From a checkpoint of a small transformer trained on Wikipedia: vocabulary 2774.
Each number is 50 + 12 x the weight over its row's rms, rounded and kept within 0 to 99. Layers, rows and columns count from 0. The size before them is the row's rms in percent of the matrix's.

# layer 4 MLP down, 192x768, rms 0.0685, rows 156-191, columns 640-703
097:42 53 76 51 46 67 38 43 59 26 43 35 49 44 52 35 33 52 45 44 57 46 56 54 48 69 54 85 51 36 53 27 47 57 44 39 41 61 40 52 63 45 56 49 44 53 71 38 87 68 59 72 51 57 46 42 36 52 28 47 65 36 50 60
099:49 32 43 58 52 40 32 60 54 42 38 47 24 44 44 55 53 35 43 52 41 57 38 49 70 63 40 71 32 63 56 56 63 72 43 70 52 30 52 41 68 43 34 32 53 37 56 73 28 43 53 33 35 47 75 57 36 60 45 44 45 48 72 56
099:58 44 46 64 52 39 34 55 42 42 44 58 47 56 42 39 30 55 47 68 52 38 43 37 62 56 52 50 51 48 68 27 50 39 73 35 50 31 58 30 36 38 29 48 49 28 62 38 53 58 51 66 40 68 49 60 43 72 55 43 72 52 44 48
103:33 51 61 36 37 56 57 46 33 45 49 50 37 51 52 70 49 52 62 32 57 69 47 35 55 62 60 55 49 45 60 50 51 30 48 76 48 51 60 50 30 57 44 63 49 44 56 30 85 45 40 51 43 47 69 07 48 44 59 44 48 74 50 48
102:41 42 20 34 41 45 68 54 62 53 35 58 38 61 46 38 39 48 56 44 51 60 62 65 45 55 70 87 68 34 44 44 54 32 63 33 54 57 42 27 36 41 43 39 29 71 49 54 74 51 24 61 42 49 55 46 40 50 49 41 64 54 56 65
104:36 54 60 53 45 56 56 52 54 65 28 57 56 46 40 42 40 54 50 48 67 64 69 46 73 63 31 62 50 50 61 41 41 57 49 48 49 39 44 43 47 46 68 60 46 45 26 45 95 50 52 46 11 66 56 49 31 45 69 55 45 59 45 47
101:56 55 22 39 68 33 40 19 44 59 45 36 49 67 58 40 56 38 45 53 55 51 54 46 33 59 41 55 36 55 39 58 27 47 54 64 53 54 53 43 64 32 64 59 36 58 53 39 66 35 55 56 12 51 62 35 55 47 44 61 47 47 49 46
098:57 41 49 49 54 43 53 53 47 66 65 47 47 62 45 59 39 52 71 40 73 94 58 55 53 30 48 39 54 56 37 67 58 57 44 33 64 40 49 46 48 45 55 48 53 53 47 56 71 48 39 90 58 50 54 43 47 75 65 48 53 26 40 42
100:60 52 50 71 47 50 48 54 46 50 47 52 64 50 46 57 47 37 56 53 59 64 55 46 52 52 51 48 42 66 53 43 47 48 71 47 61 44 28 45 55 47 42 52 42 67 52 57 57 57 80 52 35 33 36 52 65 60 53 59 48 41 47 73
092:37 53 48 45 37 70 27 55 46 47 50 74 57 46 66 49 36 36 59 43 50 26 57 38 35 33 52 51 35 60 36 41 51 62 49 34 51 56 74 56 56 37 58 49 48 45 43 42 35 60 54 17 43 42 68 46 47 41 61 46 55 60 65 18
100:39 46 62 52 66 32 49 53 45 67 60 55 50 55 54 44 44 57 53 55 65 35 52 51 48 59 48 59 37 64 54 29 47 56 35 53 48 46 55 58 56 45 39 35 28 54 48 65 54 44 43 52 44 63 35 50 56 61 46 47 61 31 49 39
099:29 41 40 30 42 47 52 61 59 49 41 60 38 68 49 54 52 43 39 50 51 51 49 35 63 44 59 41 48 57 50 43 27 42 79 61 70 48 31 46 41 38 36 35 54 47 37 44 42 33 44 36 36 48 50 59 52 54 79 70 82 30 57 44
098:35 32 43 46 67 42 66 57 58 41 28 46 37 33 33 51 71 63 55 28 38 58 51 42 44 64 37 44 61 46 54 48 57 74 67 66 35 66 55 49 38 50 42 55 55 62 57 62 31 40 61 39 54 49 60 68 55 63 30 52 47 41 39 27
097:60 48 28 37 46 36 58 42 45 58 63 34 49 50 69 44 58 52 45 48 27 42 43 45 36 60 36 61 57 59 42 43 47 29 48 39 64 42 23 29 18 40 30 26 51 53 50 61 39 46 52 54 43 35 34 45 42 68 18 71 61 53 46 67
096:58 46 29 51 55 61 45 39 35 37 44 49 80 57 64 51 66 17 74 46 46 47 45 50 68 33 54 24 30 47 39 47 51 56 59 67 66 84 45 69 44 24 58 45 58 43 69 53 32 49 70 46 31 71 51 52 44 53 50 72 24 82 43 34
099:54 44 30 63 47 40 46 27 52 51 37 51 45 46 49 52 57 44 64 59 75 41 46 44 06 55 66 52 51 60 45 38 71 47 66 67 52 21 48 88 53 40 36 51 34 41 62 50 64 79 19 39 40 52 46 65 53 45 73 53 39 56 49 49
105:45 55 25 38 50 61 47 65 67 46 41 45 52 60 27 48 68 57 53 45 39 35 56 75 52 69 27 55 64 66 61 38 57 37 50 41 69 38 65 46 25 58 45 44 46 56 54 49 63 29 39 27 51 30 37 41 45 50 57 54 38 31 41 48
095:58 32 53 39 53 47 53 54 62 43 46 63 58 61 55 71 57 54 38 43 66 50 53 54 66 42 84 40 47 48 35 44 64 60 50 47 33 31 64 19 53 48 47 56 39 44 40 29 55 20 46 60 53 40 72 47 62 48 54 59 77 41 54 58
101:59 58 61 50 46 61 48 67 59 37 35 55 57 53 47 49 54 16 39 56 44 28 48 62 26 53 50 46 42 62 42 59 52 46 66 34 48 56 70 53 18 47 64 46 59 63 69 33 77 47 59 52 48 38 64 42 51 71 44 48 72 37 43 53
098:70 31 64 55 43 59 51 50 62 38 40 50 67 35 59 36 47 49 48 41 39 42 45 65 57 63 52 50 31 75 39 37 37 44 66 49 61 48 46 64 49 34 41 63 45 42 53 36 84 48 56 52 54 54 55 41 60 62 48 49 53 44 45 44
097:54 58 30 68 59 44 37 51 63 28 52 49 56 55 78 44 53 62 48 46 64 63 64 50 36 47 41 40 63 47 50 54 35 64 53 16 30 36 55 63 31 43 65 57 35 30 48 20 56 38 41 54 50 47 51 58 47 36 35 57 22 49 64 21
106:51 53 72 50 41 41 46 51 57 61 61 56 65 58 50 44 47 38 54 48 58 44 34 66 35 80 39 53 44 58 70 27 54 32 55 29 48 42 51 55 52 34 52 45 55 39 66 33 55 57 54 70 46 59 41 39 82 39 51 49 41 45 49 55
096:51 60 36 43 40 58 39 46 58 67 60 44 56 46 57 47 58 65 65 33 66 54 49 43 66 52 54 59 62 76 46 50 45 64 43 53 36 47 43 44 51 61 76 51 57 58 48 37 65 67 39 53 45 34 40 53 44 62 57 67 40 55 69 39
097:36 63 56 52 72 62 42 49 55 44 66 55 51 51 70 51 35 72 28 41 47 56 48 40 69 58 49 54 56 36 54 56 68 35 50 59 46 46 63 50 76 40 50 47 53 39 71 59 26 46 46 67 66 49 36 49 46 64 43 56 60 51 33 45
099:41 59 57 53 37 38 37 41 56 28 35 52 50 76 53 28 63 44 47 50 52 56 46 47 37 50 53 47 49 70 61 33 54 80 46 57 68 73 83 35 64 55 66 48 43 58 71 64 23 56 43 61 68 76 42 49 43 44 19 53 52 16 48 29
101:25 56 69 23 49 76 63 51 39 64 32 59 57 55 47 48 53 59 46 50 40 52 60 56 50 53 68 65 52 29 60 51 44 49 65 70 65 64 52 65 75 54 54 43 59 56 49 66 71 68 27 49 53 64 34 47 53 54 48 40 36 48 53 48
098:55 56 65 54 70 64 34 34 24 41 53 48 45 44 40 51 54 49 52 49 53 46 67 32 46 55 43 55 26 55 47 61 39 30 51 41 63 61 54 38 44 60 52 53 63 44 36 61 11 53 59 56 50 55 50 64 41 58 51 41 61 53 66 51
099:58 57 38 45 52 57 43 61 49 68 40 54 59 57 59 65 41 36 26 47 55 39 45 56 65 27 54 46 53 42 56 69 54 49 38 48 39 32 63 78 23 45 39 51 34 54 65 36 59 42 23 35 53 35 45 52 51 63 55 39 47 50 49 47
102:53 31 55 52 53 69 54 74 37 36 38 33 63 44 42 39 59 43 49 48 48 65 40 34 35 62 57 60 59 47 65 51 56 56 39 54 49 64 24 39 65 46 49 47 45 54 64 43 42 31 72 37 63 44 43 57 44 43 46 51 59 43 39 51
100:64 53 48 67 69 56 47 60 36 33 43 58 52 75 40 57 38 64 65 66 47 69 32 34 66 29 52 42 56 35 34 52 46 25 65 25 40 55 55 50 62 45 64 57 51 28 61 51 69 46 63 62 58 48 54 58 64 42 40 47 58 56 38 42
106:55 45 53 55 43 22 41 44 46 38 43 42 51 34 34 47 51 37 63 50 27 60 56 39 31 58 41 46 36 21 58 71 42 42 52 65 37 66 40 69 52 42 56 52 44 30 64 55 56 60 42 65 61 42 45 43 55 39 35 41 74 38 63 41
108:71 39 44 48 51 60 34 34 40 44 56 73 43 43 45 62 55 54 40 59 28 47 52 49 33 68 49 72 14 44 46 80 47 43 51 33 58 60 72 42 50 62 48 26 48 79 58 48 64 63 79 47 67 27 62 60 50 39 52 40 61 36 45 15
102:44 44 51 44 38 81 51 55 53 42 36 48 42 54 33 46 45 59 46 60 59 56 59 54 52 52 50 57 54 51 12 70 51 58 58 41 33 43 53 60 42 37 56 68 53 56 52 44 66 60 46 70 41 50 39 63 46 34 41 45 46 61 41 62
095:59 47 41 44 30 62 45 34 49 41 72 59 29 50 54 50 52 37 38 78 42 60 42 45 66 58 81 57 47 55 51 64 35 50 36 41 41 39 40 41 43 38 46 51 51 22 53 29 76 53 48 45 50 52 64 51 44 56 46 67 55 68 21 65
104:50 62 47 44 43 44 74 43 44 41 60 50 66 64 49 40 60 36 59 57 29 40 37 66 50 44 59 46 70 37 33 42 49 43 63 65 62 35 62 39 63 54 39 33 57 52 74 47 33 53 43 51 27 57 45 33 51 70 39 46 42 62 46 33
103:52 50 50 43 46 35 43 55 38 25 43 50 47 67 55 24 51 71 55 43 50 73 62 53 52 58 50 43 69 40 52 45 57 52 53 42 47 53 45 44 42 49 50 84 63 78 26 48 67 53 41 65 52 56 56 59 34 48 60 42 30 35 31 67